From a checkpoint of a small transformer trained on Wikipedia.
Size: 10 layers, width 64, 1 head of 64, MLP 256 ReLU, vocabulary 8192.
Architecture: LayerNorm before each block, rotary positions, tied embeddings.
Training: 97M tokens, 11882 steps.
Each number is 200 + 30 x the weight over its row's rms, rounded and kept within 0 to 999. Layers, rows and columns count from 0. The size before them is the row's rms in percent of the matrix's.

# layer 5 MLP down (transposed), 256x64, rms 0.137, rows 74-128, columns 0-63
104,242,255,187,217,195,210,221,194,213,167,206,254,190,195,191,187,200,223,238,219,156,161,246,115,177,198,259,183,170,175,163,184,175,148,179,213,199,231,176,264,184,218,206,227,190,240,232,212,190,175,186,173,198,250,232,198,145,169,212,232,216,207,186,192
103,172,186,210,185,249,163,182,189,202,210,240,175,216,212,154,208,139,202,212,185,197,197,222,187,185,209,207,169,222,164,203,254,226,279,180,158,182,231,202,228,158,194,174,222,187,226,230,220,231,168,215,151,170,222,283,167,229,244,165,189,224,196,176,167
120,151,119,250,210,249,232,210,190,179,189,177,180,214,198,158,219,201,208,181,264,209,197,224,189,179,226,137,215,230,218,172,204,234,248,205,220,234,223,186,133,186,203,173,174,180,151,183,203,243,193,215,264,188,193,170,188,191,213,226,175,226,204,239,213
093,204,210,134,147,170,226,199,162,165,237,219,198,203,220,213,236,225,183,228,193,212,195,159,208,213,130,207,153,209,211,212,198,219,195,195,208,208,220,194,199,165,248,240,174,186,241,221,204,208,263,187,211,255,177,255,211,125,192,185,222,182,202,138,217
104,219,191,214,207,224,217,164,225,142,159,162,174,230,188,202,198,156,199,186,179,173,217,252,183,232,212,252,173,194,211,226,201,197,184,180,259,218,152,178,169,238,151,209,248,188,202,248,179,151,205,163,172,209,230,180,209,202,236,245,221,279,185,215,189
090,148,242,193,193,258,228,164,211,190,208,213,249,187,237,170,221,192,228,190,175,127,149,227,202,205,243,209,170,188,134,172,239,170,215,203,165,227,184,226,194,232,194,190,200,169,213,258,172,240,201,149,161,213,154,198,171,237,191,205,227,201,194,213,213
089,254,248,194,236,234,151,187,242,213,184,179,163,203,164,153,181,225,157,155,206,159,222,168,176,223,252,190,190,233,182,190,237,186,143,222,195,229,212,191,155,214,234,205,229,252,196,164,137,201,209,209,223,221,196,239,209,240,223,204,167,220,182,181,175
090,219,160,166,231,211,222,185,179,162,171,230,132,229,170,199,198,182,239,193,248,168,237,219,222,184,203,172,214,176,153,157,203,229,194,241,179,235,247,184,230,246,222,191,238,235,179,161,209,189,215,247,214,192,177,174,221,223,240,219,198,193,157,178,128
099,216,138,201,233,199,194,197,200,223,226,193,200,188,149,202,213,129,180,198,218,211,186,194,261,213,190,163,233,175,187,261,184,212,224,239,177,209,197,227,175,223,161,205,224,211,192,180,207,194,186,248,161,187,235,237,155,218,198,168,243,251,190,210,107
158,157,230,160,213,196,221,236,228,213,198,199,205,268,196,214,220,138,194,246,198,194,212,180,223,179,174,184,183,257,189,190,222,201,205,199,213,214,227,158,200,115,206,199,131,204,197,242,166,211,156,232,159,185,162,187,212,233,239,205,222,211,145,235,212
092,277,206,238,238,214,170,182,202,138,203,204,226,201,232,206,181,177,212,201,274,195,181,219,196,194,219,149,251,195,138,211,193,203,170,230,234,210,158,178,163,227,180,157,192,166,223,203,191,216,143,156,190,233,203,236,205,154,178,226,197,184,184,222,232
086,225,198,136,183,202,198,217,189,156,127,213,204,148,176,243,243,283,217,172,225,196,169,220,209,175,193,193,199,171,229,210,154,190,153,246,199,207,234,258,213,235,221,202,186,206,169,209,201,171,211,212,216,176,179,215,194,242,155,169,238,235,173,196,210
084,207,162,203,194,168,207,218,159,151,173,202,225,160,225,248,169,227,183,241,207,249,241,189,242,179,194,132,211,145,227,212,186,264,225,203,200,206,169,240,226,195,199,195,218,198,235,226,235,156,177,218,175,199,214,193,196,207,230,162,207,163,122,218,186
116,179,210,169,199,214,201,229,196,198,182,225,178,211,206,257,223,243,182,182,170,143,195,177,192,234,229,185,225,201,233,219,260,195,226,174,162,176,181,204,207,223,158,202,212,220,153,223,178,135,190,196,222,225,144,196,177,231,186,143,137,239,223,264,232
125,251,176,205,208,241,189,122,188,208,207,240,212,170,214,212,217,225,186,181,219,223,186,214,228,234,148,219,152,203,201,149,222,184,193,224,213,208,153,171,194,214,201,185,204,275,219,211,239,229,168,142,174,236,162,238,155,197,201,174,169,222,205,219,142
115,182,209,203,164,176,254,166,184,279,222,175,220,221,221,229,189,209,240,173,221,196,110,208,168,190,199,220,181,204,180,191,169,225,206,220,243,267,196,191,180,150,183,236,214,183,219,246,210,170,208,184,227,224,192,182,216,184,195,177,195,126,236,171,190
107,205,232,234,149,184,188,157,268,251,197,162,186,190,199,170,208,201,267,155,223,208,180,162,224,197,222,234,192,181,175,180,217,235,254,211,187,237,213,180,248,185,174,163,227,230,177,169,243,201,171,223,220,208,199,167,136,205,206,169,245,176,218,177,214
096,234,252,155,201,218,189,214,172,227,164,198,213,212,223,180,148,212,170,194,219,228,173,266,187,165,180,258,224,214,205,216,199,169,199,216,187,193,197,154,183,189,155,177,200,208,166,171,220,184,238,194,198,231,254,130,190,227,184,205,189,158,249,277,209
099,201,214,215,225,192,222,262,187,237,240,179,220,179,124,267,193,177,208,219,174,177,245,179,216,159,210,166,209,210,209,210,163,153,181,211,204,185,213,231,152,240,143,225,186,206,167,224,161,146,228,186,208,232,181,191,265,230,220,191,192,170,188,200,177
120,201,254,220,172,168,195,217,257,164,138,157,193,195,193,177,177,165,278,233,202,176,255,242,219,213,234,201,153,158,215,207,167,243,199,188,192,212,194,206,196,180,190,178,232,211,238,168,217,202,181,219,150,216,188,181,220,226,221,218,142,210,158,235,178
085,136,218,255,196,197,179,251,162,175,185,177,180,198,203,189,243,234,222,204,194,186,194,135,181,159,178,133,200,233,182,236,206,208,214,195,173,232,151,237,174,213,216,201,257,178,219,199,182,192,220,227,207,243,179,279,149,217,217,188,208,195,208,181,232
112,187,172,213,240,213,193,160,196,178,164,137,219,228,257,220,203,177,198,189,199,145,179,218,219,143,199,236,221,218,252,227,186,243,180,184,206,213,173,199,185,206,148,208,234,197,184,235,230,241,209,223,219,139,255,218,195,164,158,184,192,256,195,159,171
096,201,251,205,211,195,251,205,173,191,211,183,222,179,149,240,177,211,184,171,174,176,239,210,220,189,203,154,141,166,163,220,113,237,188,224,194,231,197,230,250,218,174,140,251,195,234,201,195,201,228,208,277,218,192,195,183,187,215,198,226,178,205,178,182
099,207,249,183,146,257,213,229,242,172,220,198,175,181,204,161,223,237,185,205,216,210,149,217,224,226,166,250,178,166,169,207,190,226,246,190,169,137,183,196,190,165,250,207,210,207,164,219,253,232,212,183,154,212,251,224,180,209,154,173,202,200,193,200,153
099,211,203,119,239,166,185,180,222,161,185,187,209,237,186,186,189,172,169,137,201,162,192,202,192,284,181,186,190,173,203,181,200,226,252,265,211,244,167,185,230,196,207,184,187,182,232,189,173,181,238,168,214,177,210,203,215,220,189,225,276,196,215,194,240
097,199,170,162,184,212,219,211,229,214,264,218,216,202,155,212,181,207,211,179,146,214,228,253,235,159,200,172,197,200,202,176,215,160,214,196,181,207,196,211,187,228,174,120,199,218,195,199,172,202,203,211,189,215,181,166,245,224,279,222,233,198,245,210,108
106,221,219,179,210,176,206,172,209,229,210,205,253,178,235,248,181,233,230,183,246,234,209,199,186,165,182,138,228,148,206,116,225,213,164,218,228,246,239,163,160,201,186,227,226,204,178,190,218,198,223,205,150,196,167,165,175,225,189,244,206,198,146,194,169
099,215,233,260,206,129,175,202,220,208,211,212,195,172,167,230,230,226,164,163,218,205,182,171,184,194,180,204,209,169,227,135,215,161,178,214,188,206,219,208,267,297,184,152,206,195,237,176,187,163,234,200,169,247,189,250,185,208,199,204,180,200,196,201,183
102,173,203,231,201,224,124,209,221,208,231,244,158,177,188,198,212,200,211,171,257,212,206,233,218,215,217,172,214,167,217,191,169,209,154,222,162,180,205,262,198,199,204,166,198,187,185,112,223,162,218,167,261,184,215,222,214,249,224,169,178,231,155,206,219
096,273,172,235,210,175,195,222,198,188,182,195,180,176,222,190,168,150,212,211,243,204,178,210,221,194,199,230,208,159,187,217,160,207,197,210,203,207,220,254,203,195,270,156,185,191,189,238,153,228,108,231,206,232,244,191,176,160,202,235,219,188,167,204,148
085,225,202,178,174,210,203,171,238,226,230,241,187,219,214,227,222,184,192,207,135,188,217,184,239,185,255,196,155,139,180,174,181,194,218,246,220,179,228,192,211,241,179,249,140,191,215,204,191,113,235,237,220,190,184,236,142,226,168,177,197,200,192,182,195
106,129,141,201,175,175,196,185,175,184,164,231,217,252,232,209,195,218,230,239,221,198,200,164,204,194,223,212,180,195,153,192,164,216,201,235,178,145,165,166,214,166,215,191,220,285,208,217,219,229,193,209,239,237,204,214,248,195,165,196,153,237,198,247,173
093,216,173,174,201,173,207,216,167,228,222,205,238,176,170,221,210,203,173,214,175,193,198,224,218,184,202,159,239,176,237,223,132,178,168,241,270,226,156,263,179,256,141,221,228,182,167,164,216,160,203,200,186,181,191,189,246,216,223,182,171,261,198,208,202
122,158,257,170,209,179,165,181,201,222,192,215,200,210,188,189,144,212,212,224,220,214,213,225,219,198,204,190,201,229,171,155,211,174,233,247,197,237,220,161,229,181,201,240,197,160,215,193,200,274,204,243,145,176,162,198,178,189,158,149,245,244,166,245,152
080,171,155,170,200,215,167,199,198,199,207,237,172,193,161,239,205,175,213,215,174,229,239,178,222,185,208,143,165,210,251,180,285,233,201,170,169,195,220,232,162,223,193,192,244,191,238,169,245,200,198,190,182,184,250,179,187,245,220,200,142,164,155,234,215
092,185,180,149,206,211,233,219,208,251,188,225,178,176,197,202,253,197,167,218,236,202,187,182,189,241,228,212,191,192,200,129,240,200,160,186,161,192,215,199,201,223,223,204,163,232,243,191,230,183,197,199,132,189,148,242,137,243,199,182,205,249,149,232,230
099,145,189,172,218,201,241,242,176,219,177,159,189,216,162,246,113,207,246,198,183,256,225,220,189,170,207,152,160,202,185,188,198,164,219,194,204,245,212,216,187,231,171,170,194,180,166,194,198,227,153,221,238,194,181,195,259,217,203,245,214,194,228,165,239
086,166,242,230,220,200,216,203,229,216,196,201,226,154,187,182,185,201,222,153,194,235,199,220,157,242,233,232,154,196,220,153,220,147,183,259,218,218,217,247,169,225,190,216,195,202,223,188,171,169,208,141,137,168,201,230,165,226,199,269,166,201,176,170,220
161,151,179,177,212,287,229,228,171,162,232,183,193,163,213,244,218,171,160,201,205,200,207,217,230,199,182,207,223,229,174,171,171,166,120,256,239,193,223,216,203,239,186,207,167,234,192,156,200,242,234,209,239,180,155,219,148,181,192,212,199,208,204,195,199
092,243,190,226,189,223,203,171,230,203,203,187,214,165,252,177,223,247,213,224,222,209,184,172,255,194,210,178,178,186,216,195,228,200,179,183,154,162,208,173,207,199,167,146,287,238,213,216,172,251,194,239,140,192,170,223,165,196,205,160,158,233,212,198,147
100,179,216,173,197,248,213,164,201,227,191,172,187,214,239,245,187,216,238,198,166,197,201,204,213,202,189,251,169,219,170,105,218,209,184,244,187,214,256,218,226,205,128,244,187,176,211,217,199,194,208,199,188,159,210,205,212,225,165,142,247,157,225,188,156
096,200,216,227,229,215,141,222,194,188,225,223,231,198,233,185,192,206,209,267,260,181,188,157,210,241,196,120,181,178,171,232,170,187,170,149,189,205,159,258,197,203,206,244,219,206,203,166,199,195,151,171,251,211,211,185,229,195,215,147,198,183,219,236,169
097,229,195,185,217,257,121,222,159,167,181,203,230,176,189,225,215,186,226,225,204,180,176,222,209,173,163,205,261,194,196,207,173,198,183,217,182,206,215,220,234,121,202,204,193,192,147,210,204,192,232,181,207,168,199,205,199,297,230,256,158,186,190,219,178
094,193,112,209,170,169,152,217,196,152,214,184,215,229,186,191,171,233,198,159,189,199,244,194,158,208,228,171,238,203,215,174,183,211,249,228,175,212,186,213,231,211,213,201,183,210,209,178,193,194,192,234,223,210,236,182,195,159,188,186,261,297,166,154,226
091,222,166,101,137,201,200,202,204,235,191,209,193,233,207,223,211,208,198,160,184,239,164,219,178,174,185,174,193,172,254,248,155,179,250,198,201,171,217,217,244,198,219,184,166,199,206,238,230,212,212,270,205,221,203,189,196,172,179,199,207,144,253,201,191
102,252,173,177,222,210,197,198,180,216,208,206,175,200,184,223,221,243,235,195,198,198,198,156,171,211,196,95,254,254,184,227,203,179,205,245,173,158,185,192,193,159,195,237,219,209,233,193,177,199,242,181,206,222,224,271,176,166,198,233,177,157,206,169,161
093,219,218,137,196,200,231,200,181,220,232,248,206,210,218,207,160,194,186,194,205,221,154,211,175,193,160,232,227,182,163,205,185,220,192,199,209,202,187,200,234,193,214,197,130,221,205,175,188,221,233,194,215,229,282,207,146,138,149,167,220,141,221,243,249
106,179,203,208,236,199,169,145,205,155,263,192,183,206,195,116,205,212,194,187,207,184,173,229,147,195,240,180,217,222,223,129,192,222,230,166,185,224,189,209,203,180,233,118,236,215,198,176,193,259,201,184,221,229,227,205,237,174,224,189,219,215,232,186,221
113,230,174,299,223,226,170,169,217,150,164,155,198,222,155,212,188,131,221,209,274,203,199,219,201,185,184,243,205,241,220,192,206,208,221,185,217,200,230,185,193,227,200,170,238,218,149,226,219,187,158,221,153,187,177,166,206,168,194,223,186,179,201,194,220
093,218,168,160,230,208,153,153,190,181,183,228,177,173,204,268,203,164,202,201,214,226,231,222,233,220,187,201,186,219,183,243,190,208,178,191,167,211,208,215,155,205,197,252,176,236,229,168,212,135,264,148,193,212,170,211,173,232,209,172,177,167,239,271,190
098,200,205,221,187,140,196,198,192,175,193,220,223,260,170,147,228,255,214,187,187,184,259,203,184,208,191,146,183,169,290,232,142,209,224,188,186,173,146,176,186,182,206,203,175,174,228,226,204,182,189,226,268,186,217,230,211,198,195,199,189,222,228,165,228
093,196,175,168,175,153,157,177,205,168,264,237,192,282,213,177,184,195,170,169,210,248,202,202,164,151,182,182,232,186,206,230,186,207,235,194,188,216,199,206,172,193,198,236,185,207,201,154,195,220,223,219,250,146,244,211,183,194,171,228,228,212,281,185,169
094,186,195,249,169,138,208,220,225,166,204,192,197,198,227,232,202,268,145,179,197,197,223,183,246,222,153,130,232,219,177,188,195,229,205,187,197,208,162,125,158,225,197,218,214,256,238,210,208,178,253,203,209,174,188,218,163,229,212,203,220,157,201,185,200
102,228,158,132,185,157,215,192,209,244,233,224,159,198,200,206,239,158,198,168,196,221,213,227,217,187,168,165,218,188,175,221,164,196,227,215,242,195,181,149,207,231,203,238,153,230,244,158,248,213,193,221,186,229,166,166,189,168,253,254,172,221,211,172,235
103,233,154,216,191,197,224,203,219,204,172,198,246,197,170,211,186,243,185,220,189,239,199,141,181,231,199,231,174,193,192,195,243,172,197,221,238,248,184,214,211,235,186,234,196,209,189,243,195,101,208,222,217,209,177,215,190,193,145,215,133,197,119,205,218
# layer 5 MLP up, 256x64, rms 0.24, rows 75-128, columns 0-63
102,206,179,170,163,224,198,182,219,243,207,180,174,159,259,239,177,208,236,232,154,155,229,205,196,243,195,202,260,200,207,216,180,198,194,196,232,205,152,210,206,185,240,212,157,177,174,124,213,254,188,174,169,157,228,167,203,182,246,242,183,179,205,161,215
104,162,216,219,207,162,185,167,212,207,204,203,164,233,215,139,232,149,234,217,195,213,155,242,245,216,190,157,222,185,205,258,127,185,164,219,226,222,230,201,248,237,207,198,167,206,181,236,216,228,199,233,206,201,174,252,198,217,144,225,160,197,241,187,205
092,254,196,207,171,212,189,229,233,186,140,235,195,143,185,193,180,171,205,134,244,182,266,198,168,172,242,204,212,211,159,178,242,175,204,204,164,229,210,213,189,197,168,177,232,169,161,206,244,194,215,175,207,138,243,158,201,212,233,217,226,215,185,236,217
094,210,212,202,218,202,199,194,148,244,212,254,152,150,201,179,193,208,200,204,224,202,156,179,243,172,178,123,244,232,194,180,219,189,184,197,175,213,251,170,236,132,224,155,174,229,233,174,197,234,230,173,196,209,216,195,246,171,191,186,215,138,177,223,213
097,225,148,231,169,175,205,232,128,275,190,236,177,219,180,212,141,250,203,239,211,153,198,213,216,205,214,190,199,216,206,227,199,269,233,204,210,134,186,169,190,195,186,232,199,203,187,185,237,218,204,242,239,179,226,186,230,149,167,214,178,189,206,218,208
096,204,165,225,150,148,219,254,185,190,156,181,238,236,198,208,244,185,226,222,203,221,228,217,194,198,131,172,199,221,214,203,178,216,182,141,166,227,229,164,235,185,152,224,196,150,194,213,222,184,177,196,186,201,239,138,235,195,213,218,258,158,211,216,164
094,237,234,210,213,158,132,244,187,225,202,164,227,184,177,240,210,254,186,190,167,206,202,234,243,241,243,193,237,180,250,211,180,233,240,193,190,201,258,185,172,225,213,234,151,177,177,237,189,186,170,198,239,200,207,194,176,148,216,206,198,207,266,222,185
096,159,231,200,187,187,200,184,209,161,181,199,210,172,215,187,194,240,205,236,228,177,280,208,197,215,214,211,156,219,229,158,214,205,193,193,253,207,247,173,218,144,173,180,148,216,209,194,170,221,245,141,216,206,190,136,211,185,174,190,169,181,242,142,247
147,216,240,224,171,193,228,182,226,204,195,196,190,214,199,222,257,159,219,234,206,231,235,228,182,200,176,159,189,265,240,220,209,172,199,213,212,231,239,191,223,143,167,213,126,189,162,185,200,180,134,215,147,194,197,179,215,224,257,187,243,178,197,214,151
100,174,173,197,124,215,184,263,237,183,253,211,190,193,216,221,237,201,255,198,178,230,214,195,149,211,193,179,167,254,240,167,189,158,157,225,195,193,208,144,193,251,188,217,183,147,202,188,231,176,173,175,172,194,158,213,227,176,240,186,216,213,230,226,205
097,206,212,242,170,136,180,150,219,194,204,255,184,183,197,213,142,150,204,204,175,247,214,236,186,197,224,245,181,204,132,213,230,185,255,197,243,192,202,158,198,207,210,202,208,234,207,186,219,251,171,161,225,145,192,200,178,166,237,177,211,193,147,178,204
091,200,243,179,176,193,141,146,206,250,210,232,188,179,175,160,198,155,198,187,220,155,199,207,144,163,213,245,199,247,199,194,245,194,180,215,166,210,210,156,192,216,156,206,171,228,180,231,193,242,221,154,269,218,218,179,190,225,218,248,248,202,218,188,219
103,236,141,242,208,147,213,163,219,196,158,174,236,196,260,185,209,171,171,203,188,272,181,211,174,227,213,234,223,245,234,158,159,206,229,234,205,237,242,207,185,184,255,172,217,154,177,200,234,222,157,208,180,183,189,189,177,196,242,208,179,179,177,182,187
117,203,238,196,184,217,214,142,156,157,194,177,225,193,191,176,217,162,127,225,175,188,206,202,224,262,154,188,154,233,240,181,215,183,201,210,202,169,221,206,196,280,171,169,174,237,192,219,195,209,212,244,192,264,206,193,151,213,230,199,171,200,213,247,186
096,219,145,252,216,174,145,206,260,155,214,212,195,232,182,201,217,217,216,199,198,170,200,142,229,242,238,245,171,193,248,203,220,229,177,180,227,223,166,196,186,174,237,181,247,215,154,220,246,162,187,216,181,213,164,201,181,197,209,172,223,183,265,164,217
102,132,151,227,173,185,215,199,217,221,203,225,208,186,221,144,197,212,220,128,222,259,178,223,239,128,210,161,195,232,229,199,146,232,227,209,207,214,163,197,194,187,220,183,205,183,189,243,237,175,238,232,174,195,161,158,188,208,224,215,225,177,210,187,154
100,155,184,253,221,223,241,213,218,184,223,249,212,188,180,153,204,199,235,171,178,185,205,233,250,164,171,206,224,196,174,237,149,178,204,188,173,147,194,205,231,183,130,203,188,205,271,217,185,178,173,213,179,160,174,189,185,255,230,208,170,165,223,190,248
095,209,207,196,179,205,243,133,204,198,209,243,194,255,246,198,201,188,166,192,265,224,200,179,245,231,206,188,187,185,169,142,194,205,223,216,224,174,132,160,226,210,225,150,184,196,199,161,237,207,198,212,171,175,229,278,176,208,162,163,186,203,222,230,190
111,222,230,236,219,226,240,215,237,196,190,211,174,166,231,196,176,207,166,162,155,192,207,225,171,202,222,175,214,228,240,233,200,174,233,256,215,249,207,168,250,185,180,206,247,214,159,166,182,199,202,217,140,189,149,177,206,201,178,222,149,203,227,152,131
086,167,237,248,201,208,234,245,218,230,207,179,164,214,231,244,170,190,159,224,210,205,154,185,232,189,287,241,214,202,239,157,177,166,213,231,222,184,224,155,212,186,206,151,220,188,183,139,193,156,195,238,193,227,208,141,184,185,229,175,196,184,207,192,200
112,141,210,186,150,197,201,140,176,237,202,223,219,167,226,237,214,104,225,175,228,156,207,172,181,204,179,234,219,190,217,174,186,217,198,203,238,208,214,239,175,200,241,184,199,238,205,227,224,183,200,224,182,189,243,195,179,170,141,238,163,137,209,186,195
091,175,195,213,193,204,103,238,208,218,251,223,212,217,228,179,246,212,176,217,212,163,261,208,179,196,190,209,230,288,224,213,221,246,171,207,188,211,227,200,171,189,199,232,242,169,226,201,220,188,188,257,231,230,173,183,242,211,207,216,208,181,254,212,211
096,148,175,211,182,214,197,153,202,226,209,181,253,178,221,210,163,165,237,214,187,235,237,145,236,166,224,197,237,214,201,134,172,207,211,250,235,184,170,157,176,184,219,212,211,205,220,147,209,152,205,184,200,162,165,179,235,188,149,239,216,183,221,156,232
098,227,212,197,188,194,213,224,182,209,169,241,240,164,205,216,240,240,172,204,177,169,186,168,204,222,201,264,188,177,227,248,213,180,159,163,162,188,171,160,214,197,130,172,205,201,189,210,237,170,122,279,204,207,222,225,218,224,194,244,169,215,211,184,177
083,257,203,245,169,217,224,219,171,189,140,181,160,215,220,189,227,184,214,268,264,199,181,177,164,245,176,242,268,217,239,189,170,235,144,193,193,209,190,219,205,194,187,241,175,165,189,216,199,185,162,208,238,232,216,253,191,197,185,177,178,186,225,182,196
110,170,210,251,156,203,136,201,214,165,196,186,266,203,213,222,206,184,226,183,238,248,222,181,165,257,214,224,193,180,223,157,157,230,239,187,198,195,251,175,176,190,237,263,199,213,185,218,183,193,207,214,164,185,208,181,193,252,175,193,215,214,184,121,206
102,219,186,201,168,221,136,217,197,179,200,221,213,230,213,186,151,186,133,196,199,172,181,212,174,226,209,149,196,219,179,207,162,160,228,178,255,217,158,175,193,193,220,258,135,209,156,235,189,225,171,209,216,216,151,225,182,186,235,201,252,171,152,201,159
093,233,170,215,213,191,231,169,162,194,197,175,207,251,159,189,209,245,218,213,164,127,197,199,213,214,228,194,198,194,193,209,218,188,180,157,276,244,226,224,205,156,220,260,165,189,196,231,188,243,173,195,147,255,188,192,184,155,186,200,225,169,198,147,183
101,221,188,185,233,189,169,230,203,213,177,261,165,173,272,244,140,180,173,190,195,186,150,175,223,207,270,205,228,212,192,241,193,230,188,173,224,226,244,224,202,229,206,196,173,246,200,223,174,194,206,203,206,192,201,192,155,160,230,215,168,204,200,121,231
092,238,227,178,180,212,175,165,179,191,237,135,246,202,186,153,239,178,195,234,188,237,206,249,159,196,194,212,245,267,236,246,206,197,194,217,211,271,167,244,218,184,170,184,195,197,191,177,175,225,164,254,218,186,202,181,205,229,231,199,220,156,199,236,215
101,130,212,209,194,213,175,147,165,192,208,204,177,140,148,250,255,220,216,203,172,209,177,224,208,222,214,252,224,153,227,185,216,164,257,206,231,192,155,255,190,169,184,189,239,233,180,239,149,205,192,209,178,203,211,221,240,210,185,230,194,171,226,213,198
089,193,190,237,177,207,225,201,159,148,276,173,195,242,258,188,166,226,146,164,208,234,204,165,207,220,199,183,177,237,202,208,243,252,170,192,220,153,251,207,213,178,220,200,218,215,213,219,197,188,216,266,218,201,225,197,196,149,230,255,176,170,224,212,196
111,221,232,171,145,231,127,170,189,201,171,176,188,173,214,186,217,146,186,221,174,192,229,198,195,241,186,177,231,224,222,185,230,178,229,195,231,278,243,207,244,179,198,166,156,225,172,193,202,223,152,236,212,226,155,190,168,221,244,207,219,217,187,200,146
098,201,183,209,136,233,189,173,178,202,180,242,230,145,200,217,213,166,177,162,165,182,132,180,190,253,167,203,149,190,182,195,263,178,162,193,229,209,178,200,161,184,210,191,255,244,209,256,227,197,230,180,191,198,265,209,208,211,213,215,195,174,210,212,246
094,211,157,201,185,220,138,195,213,178,263,195,204,227,196,205,189,253,209,186,174,201,177,192,176,203,188,196,178,190,222,223,190,244,199,196,158,225,192,215,154,263,241,197,238,153,176,250,188,201,259,180,220,208,246,135,256,163,180,186,184,157,186,164,205
096,240,261,271,193,205,202,141,219,196,203,212,230,178,162,174,190,156,199,233,155,189,237,154,220,219,162,252,221,178,217,187,188,205,215,210,190,235,227,209,151,195,229,250,141,210,239,229,213,198,186,168,214,174,203,208,149,170,192,205,200,260,192,176,209
094,188,183,226,200,225,191,211,165,205,171,223,260,220,187,262,182,190,219,159,217,221,176,183,233,212,139,213,198,146,167,218,204,245,252,211,192,155,189,164,232,181,198,181,219,264,154,161,228,168,209,266,200,191,189,177,228,170,225,171,209,166,217,160,197
122,188,212,204,191,203,228,176,172,215,187,185,205,194,221,206,252,185,125,224,231,153,199,246,256,199,194,213,204,176,178,169,199,164,160,215,252,234,211,234,232,205,159,212,141,214,203,197,222,242,162,229,259,187,191,204,161,163,166,258,196,191,172,181,151
099,166,188,237,171,241,180,268,185,247,209,235,179,242,170,214,221,169,217,159,180,223,219,219,185,235,260,186,231,200,185,190,189,200,219,215,233,240,139,205,214,189,224,163,117,197,190,181,167,161,216,182,164,205,210,195,224,202,253,187,210,153,199,176,230
108,190,192,197,163,171,159,154,199,249,229,188,251,239,204,218,181,187,165,255,218,183,202,216,222,207,172,190,208,239,245,170,195,143,243,152,225,181,188,184,259,192,214,170,152,179,217,149,185,216,210,235,175,172,158,211,165,233,222,235,211,183,160,183,162
107,258,172,238,171,215,239,180,232,218,180,159,161,171,159,185,182,181,199,157,165,221,231,242,194,215,204,235,229,252,206,188,212,203,251,202,206,195,243,137,208,171,191,167,174,220,181,194,213,205,204,219,197,191,157,164,182,267,175,193,257,201,180,160,250
102,225,214,232,168,144,230,193,264,194,181,196,197,192,214,163,204,190,197,145,213,239,261,205,191,251,250,165,147,200,221,158,223,213,181,196,235,194,213,219,142,177,179,215,200,188,160,228,212,169,185,182,173,265,230,205,181,180,184,173,239,220,166,154,210
090,246,182,240,185,220,202,205,210,293,221,233,195,156,201,207,214,184,204,169,230,236,193,183,216,222,198,188,183,227,227,224,180,173,156,199,208,175,185,223,211,218,218,210,202,121,189,251,205,157,154,196,161,237,199,215,164,130,162,231,189,198,226,246,178
092,252,268,276,213,196,195,179,200,185,224,219,218,177,218,189,212,148,215,203,197,151,214,170,218,178,164,242,175,249,168,151,214,213,190,206,184,181,164,198,201,226,203,199,218,226,208,159,231,134,198,155,163,202,155,224,194,226,268,240,211,196,191,185,202
101,200,218,227,157,170,183,182,200,149,196,239,183,231,122,205,202,168,200,216,190,228,146,196,231,184,227,190,163,155,239,173,183,195,198,198,181,175,154,193,245,135,157,205,195,183,182,206,207,220,218,205,175,245,180,199,196,217,224,206,205,132,266,246,226
094,229,216,189,197,188,219,180,188,198,227,232,233,216,202,208,163,168,175,185,192,146,211,240,180,222,186,180,187,192,191,207,262,240,188,186,198,104,232,211,246,209,127,239,168,177,122,184,205,189,197,222,168,231,181,233,178,154,225,215,212,191,197,198,163
098,176,197,238,165,191,192,224,243,217,215,160,211,181,203,192,208,194,208,211,219,270,208,167,205,193,216,176,202,145,113,247,168,186,195,229,196,218,190,190,258,214,207,219,162,227,155,199,169,146,201,228,200,147,182,188,173,261,156,237,174,194,219,222,174
102,154,210,210,152,176,218,238,183,241,192,222,230,192,229,188,195,163,165,165,193,285,195,222,136,188,259,165,212,205,156,203,150,211,185,257,215,188,194,201,169,192,167,229,173,129,189,224,209,216,169,237,207,185,211,213,221,174,199,195,188,219,183,245,176
096,171,157,224,150,208,192,172,235,187,163,168,217,207,180,194,223,159,212,256,191,186,191,208,231,216,248,152,160,214,138,205,190,181,239,190,236,176,192,220,204,176,235,249,183,258,164,226,221,200,201,162,179,174,236,185,240,156,210,242,175,206,218,236,248
095,172,196,212,151,231,127,142,209,198,179,141,223,180,232,211,222,203,225,136,246,243,182,196,187,174,171,234,181,212,167,214,243,192,230,228,198,248,183,240,183,223,219,198,181,266,200,204,235,186,183,189,222,193,228,188,212,236,203,174,223,138,193,172,201
091,178,250,211,190,239,174,232,216,205,117,191,184,119,170,224,199,186,246,222,262,179,222,189,244,226,201,215,205,213,186,205,220,221,246,176,233,182,220,181,227,237,214,238,211,203,151,229,184,145,172,196,170,222,190,154,172,223,191,205,208,216,192,158,227
103,162,120,250,151,219,208,225,170,206,228,167,225,190,237,192,269,178,240,191,200,230,179,195,196,247,175,232,189,186,168,150,176,178,237,218,226,207,232,167,187,241,178,142,219,243,209,200,188,178,178,163,204,164,182,194,236,233,161,183,194,190,223,202,180
099,236,231,285,213,228,171,234,196,154,165,232,217,201,188,184,129,204,209,158,179,168,202,185,196,198,230,194,173,249,199,178,212,216,227,122,187,164,178,215,244,223,195,211,189,221,158,201,188,111,208,232,180,210,207,211,212,217,217,170,215,202,201,224,189
112,189,153,249,163,194,204,164,235,178,164,212,197,213,227,179,215,223,196,227,130,245,178,222,256,238,216,193,155,237,202,159,232,136,241,225,237,238,162,190,205,217,198,155,209,214,202,157,193,177,180,212,225,192,185,213,178,220,264,224,175,181,186,215,225